Weights of a small GPT-style language model, trained from scratch on English Wikipedia.
Size: 13 layers, width 160, 5 heads of 32 (1 for keys and values), vocabulary 683, 4.42M parameters.
Architecture: LayerNorm after each residual sum, no biases in attention or MLP, embeddings untied during training, local attention windows, value residuals, hashed n-gram embeddings.
Each number is 500 + 40 x the weight over its row's rms, rounded and kept within 0 to 999. Layers, rows and columns count from 0. Numbers have three digits each. The size before them is the row's rms in percent of the matrix's.

# layer 6 attention output, 160x160, rms 0.03, rows 44-131, columns 0-159
096:567500490522469535529518512489485482514437576533472499496516542522553544544472528535545529490495617529447491466532506525539462423526575437561519515546473407537500508527533459552507582559484508609499487506487548532494547491475544499488537531488498462461517543514522558438567493569537498518589528454527489531532492498502441527543447549524502489493451550494516522544462524524576556503488610511479532456510491514533510444496530454545549506514502440558517509508559443544550573510510547
100:479505454498492492402487505532552464500450514538465530562533491487446483464482513541490500511467459467501503482544437423512512533448505488491597449504594554453453407512509545557581507501539488453487489524470521428418496516537456462462474577451499593530480486438513489554542558519530527472433491450496491525397446498488523444472464490560477490581506500457466466461545495544532526524454460511478444476547425458530489479448503476449526507505532506476467439511500535508539537556495454
097:552467522478511409486471546421543462442577455462502551529491465545469518552520504502505473484507586477507542463459449481493487522450401524471495506566477499457589442481531541494498533452485514561456485496500472463489464474498467440504473461498614527517466545444518539555473502471469487467529493531450476459486488504453511499452528476422486572505497452552433524511539463495532455513455555470479530483468453490454477561447402488494507509604481511449564444493525584503512498470452467
098:504562435499456454517496540527547455467473488504485528536519486566510543449459513538478500536474470552386484437494535459558565530482431485478541548503537498460558514576446456481505487461558517500561398522418495507476572537517439420459480534520512488479468536528563445424521519486492535492500541421517442485492462550525506435460487470528513483501498495520514561422450507512489493550495507544401471443508545473565574505418444504492536522514525473499508509545439466504533482498518494
111:485500481426530510487528477523509521506464520474433436543520520533474492512546514518497507530476470484504454546551437550453498513561466456520427480454563508531570426499513545490430488514521513463513500398549574475549432494497558498444535430462496581468521523418499525538507427478525501475488487495446543554477538441542508533492483540439469481567484541546416506527537516442475491497521452513481444552589452537475504512573485458526428475489573473526525423528513553505428485491504457
117:455484440482444533440527502515501528468452548537514455495438533513502512510494467489442492443498468475456422394538515537531488466539469463561529498450429473527519465566496493487507463471444481477477434463394524485541543487478508442456560571495427438471544526495539498520493508459468458505468474440444407515491546519475493531452448547541497450449467545516481544506512468508463483477466447486456433427511507528510491453541427480579545516421444455537498459519525509468503425490440520
096:521558473500460481508487501466509511580528505506500541513497460494496471512571576500510519563512501560492448499455449486522497520545587530458505541556554540470550485490511491527510505557556472480613442407470498493497471475501550619474496485524586530514464549513477493506521498511586537437510572462422492501471506506502522566576531483438515553550514453526503513505515525516507567532467516545471437510470473507512500527566602527473494528563537519482554504495472512514524509570566399
100:466468451527495511545471546501472486538513483511473521485573486466479552526523514508534530479534516430442578509492570447524549584488566548499548498570542568458442414529522462527472467538475541498437426516477560595473525540549521555505516530493584518569474480448549517455544488496491525494508405434497501551571440538543557517572519520500469522534559483458456556519511520513521525504512507452403528506501542440503528553491555502504536509573515563478482456532512475516475475529499519
101:526511452486496455519487532555494478503552538494515531518573494501528539510556521440474489543514544491379472501466488513518593471497469572521505511547466564524464532567501581534463464461537490489523435444528457479509534567497497476556516531562527522522504455537575528602500448463423526470520531422440527449497523517546483508466553528491554511487558500507531543517543519430472443506505543505411440503481472523475562450478466573521491554526496561502463527540529604505451477486505510
081:522516542447436568472528523462479536527559537487489515475466498468548506465479488502523518508513534558597428403602480516579463511478504523494498446555511493492507610487489491521487537480470457546543596444411550477535595484485458504542476508485484516528500536546444499458523491522500504552561524574461440522493485585479488467518531493502461513495511470509553487524514523515512486463499597520579460440564492495613509453467479552527471455522494490500487552462515496533530524533451486
084:506506489499548473443465456495505505454487552485491521451445497475498463502458462446455458464540525557486480504451493453478506451477490456479466507496463410507506440498504516446444470507488433565491518539568387372425517511480478467533490500543426415489487534454438561455480442474496452580528479454502508452409421485504471506459486507483503498466435517504453465517496439453501478468496565488513507530417445420486517495486464528487483517466427479468530438486507476471464462481465567
107:500545507526477505521513486473418485547491481477527511552481476473530488484548458465498485519498474526502550499471461468475521402444534505522419548492556499465496573513538520480476496484499549437576465495437505545505442492391453566454531395554534582448484470558558475555455491507507518440473557493538478487492484472505410429536478524423547503547473458482574519470540472483497488500510463551476526465482528467466501410453530471529420525536570457462483569543499559472504509473507470
108:490481508547583476481498489418513476533478498513439515539484492466527560461448447504485495481456494497495558540535499495469462493501502490492543425499523502465453489619463432416490531540511490459505533533527514494534444435461450519430460549457502547485487477511608476476416496526555508469487496522551558524469513465457480475506469479535423511524507482477502583429448440499514536506476496479481558520548509518453448473455496497472546445506507511461455493626449432422473570568507470
095:537515464479529476516492474486472495473529450467549506522510515479506524502461516516469491522468576525419485528523552457471440433517480572541410600480533500550440536564512493522558514514551440536519422506498507543471496453469513483551543441558509528487536456529541516461536536500488513416537526446459549496548446468454473500456522541457582503537487560468555516533499507536487484535430581491428477521535522445478467454544489554522413599489530532558448536543528442518525517471549479
086:510460503581482452536528471460515508527469479461516464524453511464537471502477471547499488458464493416502567514476487536476509524535485439461507535474523425461426572538525501505542488559390526447468496518507487485585482455464537515412458464530494547419486427548535522546461540512537396429480448531550483509496527494490478557508445455490472472529435493433549505486514487535513528458491493437514561497500538582488523523496500437424501536484553459473439570552537536506528480549450527
093:547473465453524530525527521464538555526496539455483506447469446516463498437503552503499522525521547485468484557490461511579431492561482430511513489500430469426514498487470547551492445477574455592461470458575532504527541454531587519455520532480463405495439495463453481523558507445506566522535444482472563506513516540498476560486458529519487506435476467467439452489534557505454470537484561489483488579485442541554448489552499442509525464445458499458490507435493537559500437517553463
111:507480541493553472489487477433495484484450465492525466528476457520469538485465510510464603472520452478570472549458477491480422455486529419482476520481557474468563419518528399541480475620523471493485564487559448457524467451489475502433484501523468538450481537441497506418556484487596518501480474552502545471483483473456457458503409500482535484527449483553444532506429529499473576507482439460532494513496499482492444463484545410513493510485533448461539482531516420545487475537520487
097:443531474536514501470466497508466509434492461497451510504516510513525508555566527502522494462497447547542514511459442457578506510537450550469432409459551515474535436485575524518492461512487474450542505562527475414448565481488487431529453454392439520514527541461464599520492463473482474483461562491538494455440477555484526510420523489453431451513522451533478521574522517489475501445492427567515472482474476468559528474540451568531452425474518517464530439496541522483474461493484506
087:501450503537505468571524501496488523487532474496514443536514531483562504510487469478513475458477481478508551453454604501547490534565517537469519539474498562555492553553496476493481439410486391537449532589452459559494529509541567485523473537528404497538564477527508504483479492470456484412506479495559457435537500506488522529496518474529500449503525583484572511500477435478467462505388492494507539480453538543497515531556493516464516544432491575581499556495502482470485451454479415
074:469461539475533492536482504463514496514534479523553473522479526489557517461523459451580538450504408477510448507462472460496439537527512489491519573495494527524534490532417482451384509529425573447464515408508504491505454431527536548525531503554495471532534562515528389468471395531550445530447442529437496489505437449474553499521508498513557517530490516527499554414498463458554536480546449440489478513485483450486480544534529502493513534500479551533545503537428516505447524493439524
107:483509488553493551487509547457485501467505514524478450516511474511477454556512514513467417488480470511461525499569495508526455526475457499502547475415555482509519459455496515509540420387464467515520459566487550445476570451560483457532522548440393498500512537478427541482524510453382463516470530431535511555453516517447513482412485531529474420531489492530483424522506510493471425475470487521475533501545508500516444528490448532526548477413530481496508449416510504481525449418459493
104:493485558484525484448497552553524479516474489468550479491502461502529534478520494494497493443499535407606530538514516517590570557445525473529447547489497519469489500516419497568465501465461446496423582506529494509497583575559479540485515453549501524515457471499544423516556491493463465477538446563521540492508516566566557441502498497470562491527491472465500507469541522454468493431486518422592513533515486525586559531470548465475447533457504533477492488500427487524419518487462454
093:478494494473453542535493508518425491496503469484504473509507463482503521489507417439525483520484497504472518574481571537492534401463523455414441490464538471509497520460506429387456504498559486441526436477495535543546544518428475553497463407480509530455460479541512471453371435524502543471497484496520533511527531516525420493519496480444493485519468488491513513479434446433506477572474437502474505547501584551504529423468544489463461475480562463483470530504483450434473459504558448
118:487512457471514505545469527548560460465531468547475503503454494530510527519484489497492524467506470533458483510504569426513563578435435540496555435523506392487535526511523471448472515561514501451539451458479538568464521529577452442529508526461539521439489523512526510485448483496555509475474535459471492514572454532525591476456538505538445500489450484549490549492465446468520539513497452560445456507526555441535555571421431530528555428535497398483545519513533461441472479542496487
085:491502460490467560508483506541499532472420517465529502498496449533525544556452518488503503522562467520495556505568428487499497510541466471573481523525472412463502562570514442521511487523556593471505506520546537494489480551519560492487519505525540465450419495533540508453537532489550537564463525521525506562492527468548489578503488555502537544485440434502503577508452525517500548539584486540510581526545417503485482529581479444544506530564465468437517552574549458535517496529548583
104:448492501503542488541526473522496503487542517487480503500461489446515436565478543492527480442475452459536569545465559418473539473482484522548557428456494448478466456439565456561508482543459476433472523527527486561453488533485519494517602530451521508398472423483500561474575531491499447434437504527525548488549488476537502517493531570529461501489413458444476453516455563510505515453467406522540522522483559459498506459516501500550529445491509442468464478437579472536485497547477464
098:512534456535473514516520475499523434503501463523512466534527500532464547510511527513459477511511574534444509438549544517481512555451540462458522543513477476453537472618462567554506427442552460571516445553458528522479480507581451524491459529518485469507464520447591502534550523413420533509556556441499472530501523484478542476532505441488527502460523437551492582493490530523437464508512573537426502461565537520476495558447519497448507535503453490437509464579456530526502436465521531
100:519492491456496521534495489517499511471527524456496545511478503477508502402516477467577489433495587577542500525510516503497592512482434518540443524558505486542540483478407528510490559494412494540573517453491525539506484562458507477527519435502544522474520523486478396548477472577500441478544569561460494537534523496584474517479520506416496583508484558517480494413520484478527459462477563577532515515478531508492556507508432528492459516571500450549539471487414534506486538502455460
082:540525519502489484485519458511502493514507542518539551534498509437452509516491531511487521545546475578504480458505515556458511506577500594530537578604539473477378454513501530514452498550538511483581491524471480507533487529547542489543535538581571508463473427450526526506534470500547546539501560508512490471508496476524496528458572548549581526519488479439451509508485502471521512530586479546532498444492500523472521537544516561501519612563553495492401462492535511501432509537551567
107:489494500516507533479561522451495516495533535490562424530454517471514425493511555494515549510450508480492497515515446566471444482466474552547510520392529483476457538384510525529504530530471470515505477528491519453581512448461469455512551513540414517472522474522437480547506505542592501431463487498524500502471562511433489470500551545511525407542475492463532405471522526482524536500460501501456514476540476595494466471449458520554523532395526464487480542426489534538507530569494415
100:513470498493522560521541491433503562499485516479531507532457516515488513491425448542486571466471524492529476498488499535465414490539441514513537519455535523480501482517533419446590504561408518542488527439500505550544472418484607472530542515525534515468495478486565495457454586536556441446513474518469478524555547498423526566480492527529509496556516492522494544510455476616502551422479472503507476447536533561478425477556474500498521514521542505509516508551513441473594505555465467
113:489499529469501505465485523491495565410548494467473516491531558475542434487505509493540468473547469454488516471502462419523490452553408507466465452497458567564489586418440527515504564476522540514445541501486484463417503503461555402519488473466492465540571471548403486518494503581469492523493490490501474499473440491489449519408506490507467516473544553477549418460533531481529481505523501461493502491496481407505485445537435514484462454508469552567462549414460539496489544469476549
125:500551530483486481483518483521474517524488477493434499504487496525487466495466496551568459463481508510474501514543510483503564462447540483449422441484504499519542489457554467476575590437396514513542486479519526505470498545445469536486493399443503507462535530483484571475507560602461399460532542509506490497502487482554474484551493462463434502500492513536483456545466520566576443416485545502485523502518486474494577453464549488458436424508508480524531463486536482501605577460420484
084:476486495482474517518491506526421487534541462506465461474442503508511545488587476492512504488470535477545433469481482449533423486519567510436548480509426441484500451522438594447571496484486411504499518445470475478500510459438500568460462553515483448434519491483536421557455548504477490433523489525478478454433466521460484497535479479565483460477436501518449570462572454549513460487447505465555437484496467461543505483495584476488563514477466452477526447511427567460558493442488479
107:559507463561518483478480485513465431555508491528491504565484512457453470459553524470468473471498555505459557495495473543523496493476540494462531449509592442501437469473405548505477502477495478573469490569540449471499471513505424546507461559484460576481498414448435429552503438493474489540577489482547519466476515492517480433543498462543472472561464497438444467436526518472500489452511575475493555521457434516532519513448552518457549487487570462509436469448407537513463524458484538
105:478469525509577472412524505472530518502460501507526510499457437480546546495504512541464515416544478472529491548513438562528497476519525486534541493578506471483433560563531515516551470542411565500472536510560504429541544515500532540456560554515578511489464492579553506533546546491524417546486485537483528525422560514495462517528483519526502566498457469455588569501509509557471536459521511474535497517522417557501504476475507474501547513589498462452465583548503502511532469543473581
100:484477518501475553597558467449520458514520515475444526514511518505540511467550537433510570511487493436603493509554570568477487545432491497530475469512502543510561537547522533496425501529499541457498579446464537597570434469531451499485523482485509506517516518526531467579495441514559508470480486580495520574536576462486518417483498533482489504502526515511541528499569494447509553494483493445583449501567546554502474531448502518529474462493505505494533542563488578471441505569496474
107:475456528472533456529457487472491456514570471522529457486490513530453485488545498531462491486486443464418536550432586465509504525464545570475510557496513476535522433485511562508591460470482445475437443520560421552444527502538484526559486515533444478513539537413488516580511579458482469483456466435491522436555473511480495465544555460494547472500480542534437487473581496550475483487460441481432524558443538478496472531471521551489486565486476455509589459483505534499559475490453472
107:523493509509456553470449472538476527535507494529499451495506467552499519500454512468478437463464541426493501453535504459432511449499532502513453489411510455456586555502504419581463516434482457494465474500422543542470439531450506532514531416474509532475440573516532484437555448521427473419525482496495457549512462454513456531532532498475467473499458449561525534482424555457506454468434513470488491467515481482414483441501531524507453505458538497440559525520483448561446524440462443
111:539554511429449444520472511463477464520458496524511502511541476443483470489538507522508474561513502566506432417484502469470438471495527406521534526482545537474427457445473514482516452477575485506569497403426478518468492427500469537424518509538506520525488431479455478523501517442465540497538552510461441459502441481441502477524430512517502481516549454438447475492519510534459466568526493540495432425468499463497452480468540395535501512482512534471414479444498514501529416437555507
116:479480413517455499517546511532503494516507527468521493508454536510503454509438438479532506517507439510341513485474545518517483460505551489513457520477492491546519458443559485415479517511527556457486396501449509568552488491464530540531524447531479476453536492438456498468422488516500540518446475380528481498573538509496493510538509523486535478502473527488444467531487435487522486545553454468359504460487594530499468487513556521531467506509526475549488445457539511432477512477557510
097:541439479527504514539491497512480525481465541495471511464493488531536471519488507470477507479473556476502572570494525493476490538596460467580522472510457537453529510388455471491504495520516482540462461569579493569482456491546593466477589529498558462536423513518433484457500485432454481469518500466524529508580528463494528591450466577491483541483515450520515426447467469482512514488468538464505545546502564511472490546604479468570501491552485553449526538414461450496457495498519479
080:543524464490513440492462513471496482577483544483533502434521475495534502501469482492527516499511522580475494496441520445560521564477597429577492484496474521543425477511549554443508518531478547523525494463540464527460532546548471597472539436504493499526509394485501564535477519551491466546535544491453509459497438524502510474616435533496486502456532528431484484568533443515516518484534536549492512487437499454559541553439562450549528495493460525543429475513582552508541492517474538
115:522480493455442555486452457508539513471523496443444489478499509500469525465540436475512541516513501519496484423568452454420492550546461484516416462495454478543494462537435530422494532536488447524488507496422566458450413535572525461542544441464502451484512464427524457524449493514516502505526486505509447570473423429545563548454522525449459492457490514507445529457522439508532523491524501494510514413585446459437542565521448512509416460483489524529494448527469520445522527514471484
085:515537568524543440507529474454505502473456546480456540508516592545472458570482519589516540505484480514589504489401478498479413512515446456540565467531488553571513495548575520510534485521443509515512590478463422500502495441522513466501537555473528482555557513486508530515538553519567452506469508585482500389484459503417516510458502523511481525514545557492504494556520492564512534466487475497558501477411521507484453516484453476504557488530510546563541498531565515513560528539458485
099:521488520454524523532499486451514518535530473496533528522462499442504490448573510465491513455525468530551473562552524508490388510443530522455497612554486406534498516477449498529459408517430548502541554474549511506520472432514485512514437488592511455418513483527466475499517456430549459575479497544517534542506492487461526455522523469510554551487415537505528506469519542447434505457523480498525515520574531489506459518465528529457498568565491429536480499501447482536461421484442562
106:539539526489518556490551526491496525517438507471509532449486489502538474480456521560468485550491533537512502552523487502534435521587497432440470529569412486492480537465486482532559488481532522576544516503552527485520533428528607528428463470525557403513509488526472472482549575505506546527555510507525549534477505494449507561496430469470525564430493504517525453493480508600489488558499557537514527539533464488489424508596500441431465516558442512472492541444468481555568501504530525
109:509528424524545494464494449461489473493534523469519505499550544506469499531426524484470484499506488490456555532537433509451443494420519540454502524476470629583474465459518438579515481526437512474509437535513537447492476469488441516532503508520502492599561516478507533456556504466510479497471533431503524525465526465452477456526536490478510497477601576520462509500451554480464504496491477517420559536537456518471431520453485547466486527480463605579484477484529414554488471517424518
094:537512470495509521476535481470501532520551490498467440489553516535486526488531535566495586532456578540475510518501468529432401475459503569490498498439495488547453528483540535482517542599581468586533469530515502480534446399489458520564485494480430489524564498500482524524495550507595564469560512454523494517504499457443472467502542482488480434484539539504507530526547502535459569580448563508439527512532477526450421484489481546509508478426482525541469515495512546509540520579572461
085:511483547539437502476448463515454507479514472479468462523505463504538521540485490467557478513538563523533554420541455500471509516530494501523488479534520486448473582502477500520446588458560514536474527590449508446492477561486494471516509486467468513527449533584488507463530460568472568559515471551560425529443468456573475513499517489479451511537514486486579488530524499482565452570514592493546566447496423467491543556486508503537455507528524528431527587490525489539458582456537577
106:508477518491491495463503472537563522542512489499474492495519564450494485530540445514501467481547532466569566457546463470479521535497576496489497508473456534581443516507520584447577537515496573507452569528477550461469500536541537588513512513492467479535546444494510545549458533490465470604514462574502468528457495486531560518558516484473501473480535569428498497557551450535506517483576497480596546456521441464475525555493557505479529515480478526572461534497557564443532508514487612
098:451520535476533474474455462472517521451510455442527509494559497498526482504508488490452543498482460425523470504496469475443549527474435558430456540510455529527443511508551476499428443485474495421502487436473531498472465490514502476515455434489558482487507437510561468512479436450486495403444470498470490505437472441515531526452528472438513529470496519447537541491482503416463464497449394503496438489541497473439510507508441513444440539554486485519432513565520499465397413457506401
087:520509495524522473550475460465510515474481525540560489458508475598457506490473486507493485523482535404492537462514589465484518511505458539580583504467464512502567515532557517527516479382466457591423478565472489616480425479524502474530576565500469447473519509477527515531522511494436477445526456493510489492616477465491518522467517561544528491446487528537503503525510510525480419474445498497477496501514579507480453468518469486535556506472459496533557521499567542494486510444488407
106:473519509533569450513506522492533492433441497490499525519498489499486477463483456504516465475487491513511556564479530496546510471556417427420503518543543578520489506446391526480522550535484505461529502533547492527524556507459553425411442495524552543542490510516454407523470501544515467504477522525533554471500493542502491550424429445497494562555517500498492431410519474519547517460489479538520539562480515488538509479563427459425501540560557564486510501469374511518488547508490508
103:531467465468532479475543487438516509506523477524461503482508522467520526550547477455518516473498581478455427559527458591495470565473505526472539445472463514526519554524613546495450555483446512520511436397515534519575474406542522511491510517451527511472501480555572546577487445598489441439522497455443532535486583486447521511515512511551466498499503514501513553564566495468547472463476537479475428531546504557480457559506514535502550464522506487516527552557560544521464531477501494
079:475565529506591485465504561512532575493506497459577489521504420550487481500482512563546562408511462562502523480486511531512449500549513611485506513565516422419439543505496542520511549525449504507542488505504481547543570469532550525550510537512576520463430505529524499545571543528509437456526547519508525472510508554473511555491536498464516551472501412530510505505500556532533528404512502537496551459484509522504433508525474587475516518545499432447458542483483536523492576508449497
087:517493522479447522533500520491474615569424485598514506502533422516474511505485492541514532515521481479563475457474546509497544483573529479511588491540499543418522518537525562468553499529450504481485537495440512527521505514476573567448507578508541483522435541555514498523487549551551467533486457563496459509550488536526464573560459507588487535492493414535517512502522504560521519461535497460545484465510573498494548495608506491500552487525524501422516504534507545467593543555476487
091:484477471474458490534529508496507538526509576523571529482494511491443494440456515473467553537552502480441524446465551485538533520526507470545572569483458529504473519568498494533438439568440510522473501484454474573512541545540528503526540581565475465495526403458514508522531452452594494506516438473467460492540510530559491542522508583539577487469519536420479536527507500461438552463495498479459496465442512516563525516469492503511540573470485502529435459525498516497440444621436504
085:491486506515453499474419468482483417517525455548540501553502510450566532560574476469481485503520473573557533507542508432437502478480521565489480561473501523515425574499502608473546430498522485457559521520504514489465462498409458523534451480545469504550499487547493492558443497434506517535464561541554533493464449455496481438492551469506538476488560466490580512509600493510437493503502478544570524477538505449448516498511528571502502537451459530468445567485508549456513442467501552
112:477528519504493474520516475520487492442510543461575492472527487501557537465491459496540476500495475532540526473449563463463526496477490507540445598455476536414502566533479510454548546445509458504524572524482444534450461540504481487548571431579458443534442461529553460489457538539433517498529522535525480455538479473542483469470516560480594450481530453492539515474500458521541436498498501541578512486426530463463506500468472511535454601440486553441480559524447499448554575435518509
079:547539518497448489529442497475507489461482501568507535525557408507456521500539544470524513553472544493481488493552495455408551562472471465520524495475596505423518468462440580485533508490573482570518528517495528428427454512573483412478472556443463538535413576487466489523524522525490576524533523505533501555440465452479539453427449523543464486545530451533494479480531534512531505511465591515518499530519495481425505566466471499519494507476554490444490463466464533489556539534524471
112:449457446550506517495579542459512493479445505451491510473473513470510496537492454504488462524533450401454581513488462558565483550410474420420455476454490502518457490519530515454511478480567570464441448557489494476549538477522442496446443468455455480501524470479512521521452495483495562543462442428522503511486571535475525434520432442460454477490480524439480497537516433522480479548518470436445536501503474582547462534440494416439465483447483471526481491488532511443505502505563515
108:556514510492507460521538501490470523490494497498475489519576508481441550474492467504501531522458622457520547533460503513511497434533404523498481475454451604523472417488507511410531522547513484568508479522495496544504492490450548433474501476483533516558504459443524488578412519533568509405534508461547505452513510521483437571449502499499490501480577494481437545485526430505523563511457553483486534506502553512501499430540428490503481470517489615509496448544479520426517508538517437
113:520492518456584466503452496526468523501437515534529518525493527534517470590537497490528493454539553505512463573498513418452567437557486463529525530504513489543527520484580526521504510464443595524528526417596495498461445533435555483432515539516529540465533518496492569555474502503500437531509510514440563467525467444541442558502465509536515547557472539504493486553537495506535480481545562489504458592516491445454536431565475447508511534515527457553513513487588530507515516507422551
096:504504501436572502468474465496493505535546494457470505487478498427503489474464456474524444509482447486537406565470454506477469468479531537429453464448478547543409542497543463464516571449478488433514495392574488499508448499454510540535407428472489511539510448551483513467424491593505509480486509494466533479470510439535523459538521406505453496494560499442509499530462478502540495514487449469556427546473471459488494497496546515433463444454516540553419535518521469483524554449489456
091:475503472452506466538425506533527496526502469484521500534526482502504487517449527477478471487501527482524424553485521444551561556449518565404538465451554579530517519472522408530532450440494538475517525380539516593462515517528467558526435483471529602526515463542482501441474531483459503450541514458418507480544513499518526467544534419494513479543539492467521513483416493514484466471492495502481389516511553449533513519506530554456491456490551518542497557501458425462513467465455454
097:519536509495514501513505481514526481520440506443467556482530595480511522475501520490485472541551510561541467525472520475444502532523506392498419480555490478594478534528502523536500467508534592485526544502524486517490464492553490496405475410485550496520585499523521502482537518459477533615505529518494534483518473423498544510498424476455461565511498576472521520486478531507478516539621492518556493514458524459437500546521496413505452472525510508576474532531501499549508469480545624
092:449493493505535503441498435548524533468492496420492583497475526496482489452556451528562509464471426464493515468497458503431573509473491536447472481552538426519470433514459525459525554521504481426465536486475573452498452591492523477533439463477523536471497474452531469545449518573551499482433456510479511518459495455549525501470518456454474553546444541445484475473538456544598502458496404520516481500506447520456560483488504534435431499532527410524477475522475527443496574527497495
095:559468460468448462554533534479447421489563453500490505507503494501480462493555495407539497535516527493475440529487478554542558430454483520516439520510511547419517517506454517471411537493512507564472500476556460472538510585446461457512469459528466498542464555456435510498467415509502530557552472491501549472490516539566451434479545498519511485497548445569489480505537508404517493490569567444480491546455500543551583484450494516525488528479525549433538449487468480499424517470529555
078:475456488561525496427482452483505533498425494487553502490470536512481508507546472506436530491472471472454497486505510460499478497503542440514496591560475522557556491510492575508466460468514410464479467570468469475485483499515466522417463579581527488529562587516515472597505457439466594476456449455554465470474483478479509486517457473528577534477515552537509541480582484479468505562420483471456534465494523437479461521491525459511487566562475506553539490481479582488457500477537419
103:525488541433496518515480491527475515502538508504480469456491445500472480490555510480430500524545489516508419511534482565496554497556526527528479401452535445472547511510487497473501463533545592515521511395530525485542467552518521532559522489428470507476460536498488493529484474439550504596519514508406538547514517504549516543525544532484409460497470429542485472486498492481463516513596504526484436493538455535498552515543521542551503407468470444430569514527479507512506408503517617
094:500520518480498534545529478560506429503508525554475516532556522536508533470476449547470480530456491479594495521447478523562564439392482530494547481481504536534520521568467457488556534412507436502491573486499501542528558560442427474520514524480513508551532523534538464451494559556446490449515513548458522487509540529561466403496533529526494511506549537494551547464471478548521448498429495528557488525454519550540533422403490514480563473509508515540515513563454468486550516472513406
077:521493479533507526488436521554477506448491504501508459526500469435504527572563428546524558455432505534425443516458486480482413523572502487580526488464503543464425516581551479498553477515496452507554473440525423460496459465520537463516569515504465529506482398512571525508486564476521468433540507486477560467465460531468520536503495540478483466513538444452530570549482522589472551463458472537462462517453477489475457503548494504567494477468507554455429517565540478479573490478507469
108:491477459465494582535453558554476493476484472523483477488530538494497562481508528519549505507520495484410520484531502449556566495504443462456568502461458491583494521512486530534529583499439523469510412476471549549466540587487524449479453553522505514465566473495541455552506527570527474474485511418491486548535488536593467523469471462542520512488468571485488536440539500510596508473526472505403489481525527473546560490524419459454540524520499465576520521542469557507548577502464456
105:504556494494460437473488520487503538520516518480511514471556448542472457531522460517528461452510469526449443471420469528563480519551588523497439570532495549478527462490516556425506545460427491486496501516495407431498516515514505573547448454540468497589472556470458549532438486531494472597496497489503482420442497542516521544527544490481559521490560464544469468540535471498512483443546497483495501476403465498516515527509573560481474562491505583448519458474530559469498507428455562
102:500521531494550456470480505503508482513535547510454510512430462482447469457469411554514555483473458548484486535445463474434462500438539553559510500532448421471471483501397488420529530611458507478562490457542465456489472484470448530547551519470534482447478511490479382497415547518590469473453524495490527455459490470489482434512506538535473514485474501519504500434526436557504585461488496529493474504486487454452493504432522531542528462522494445487491473513424522454564522573495483
081:501525509498436520483494589507534482443517494457603469458461490501544456516502515491526496415485529521543493463485471458506476481450425499500488602472460468566557524405533499451490465518407532484588503412439545489490517474485467460511517467566528479476516539512445483529426467485518453478536523534458453534493467552507498485478553505422590506504468539522519453484485472482508488443502497525498481414535500474522501528438432536513506573542497440556537520447491557448471438474435481
117:469472499453495483460484499505474442453484480468492539504496484460513520493472525524471506553544463467494448503463417503488540461442416462454470467577481507527437581514479475551559455524523554461487505472491459463487486492468459453482457433442577493501482443547544467466554566427517548539457489505444500466435519483516466455435466469440472575499494530441571542501467527559445503536549471496509427517474450502477530476451429471461470452570504510507415578531462510543564443521542542
106:572502479530490488459495531450471514512521530537436517484509571529536509424487498492484525561504585433478546518431444457553488495480525546537517443535540502603529479507451520506499485562572505568450447579475440476455533449468499498525530497460521522488579519484518439522493487507579571476565472470557490443431455558437471515536521529524458505514504584537504512454499483458513550569497559443474503509446469484556493471503507529525505461531540500610548497504465510474516502578550483
098:478491515528504496504547523521517501512513532522531438477564507535499457498479521513464465516507445496546500496537516566534511577504540490513479548401513579550561503433525532496500489482565497411511566514490539543576527540541465550456497493555430542554557537500424499553484540443478566488439514566532488504526588519533552483537500505513554441506563517571489429508520492515431479568492453498564523495494506571531500574531527488527478582405487525551566504457532520527500481500559469
090:517531503471454535503473469515514475497583456488456518464493492464510517539538529495549502512533459519501511499497521510494469486505448549418469398431483490521447581469535560408516596548532483506519541508491500460489523519508495432600438496433428441527514493564491556492479489596533493585506466493525476518509474498497497477448572468468450454472499530449536483542513478503603528498542501511512553502500512500505503519482445583466443428446490494532437558492571514448542592511512514
089:542526511408525486439499491529488454516519516526481487513534528485503487492433509526480457515526527604543417530479497491499451462430472493498527505495462511483457468528518441463515485456546521610524558456551491462462522510499418480498466570496436462563520469453447544427512551473460560588537549539410521462507477494469467444492489472576504467488536519442488479538476452538486464558532589544555452541473469461480471450405458487495549489457446508505472472463569463467528510492509511
095:482442493539511458520409525470478473502470492518503498448495481478518494514460463434513488476463475436526522521495535417473517474475538506511477490558427500539507490496561405448440503430466507477446509511478494494423482466438482523483521489489558440496520508501481533406441391502444469501492446479552490473538446477464467473534474485491485580455471543482507482522421458416528480475456482419537503523490539411496477445502560496480467480579433487542489475494539414439433496425465488
097:477514505461569471514500529537531446476476553411539477425509490522559550515527553515500464527531427537497409561531578538523522515452494476521394547460462517498505518562495567495475543475512488458509523457592492542530515552541432484493516434527449462537504523495539542519503489537481519548495518546451590511532529524530507433470486492429566428426529512532495546513518537485518506512530442507535469557494554529533557542425488498505427539408447514518495523568516550511489509470527521
096:502508471446510464511516528511509506561503464497512515470469503512466531537506519523510461524459480461464473500516432511540524534504564462467519505533458518483594393565595561502521500499488535438506450426493543523532522513522550609458479467492573502504451530432590561532522532513486499462475495477436502518527518555514533516586499455488486583491494463541438587552545522540514478490475467462462460471532493535541509514521597475452516470569459492460551425597551558512518492482482491
112:521485489503493537446529465523530508530487530504552543508540507495492495521475494463519506491544536516458532499505474536416558547523504434534526588543541505516480459534568424454412533500490569523540465513499521476502416536530534493404522505569575544526488520479544576448470453560524496506519523474513463507457543449538525517502437526512591550546526522482471509564439470421541507508537538514474546520504448531419527529519469411517502603532559523513487458539568448467430538524506511
100:485482469551456557551466561528444471481484461503554493402496511486518519512536577476547513451500455516447520444596551461475466448522464449450501530493431483477485566528486511532431578471446532472536469536455575511500498482439470490463459497528483430478491485544535500474542463566487452547485486470553442596551474501477453521474502457516528468399471490466529511490499538462555505438552446519494528453590533476474477448512476462427468534485441472480472528533492528527463568484455500
100:549463500443472442532507489559528537471541488484456473500468511539534488555498426485540520492500562468527463456417587535490504554479494533488516428529483488535568522517585514508518572520557474564443519485459435544498510533542501479534493536435474482511548567531486556501511510564520542502547458494475459428558510484532529472508511499534429500454513538592546507591512498522529532519473602450520508481414551521471522537488473543503530446491459503532581514499593488507514587548526514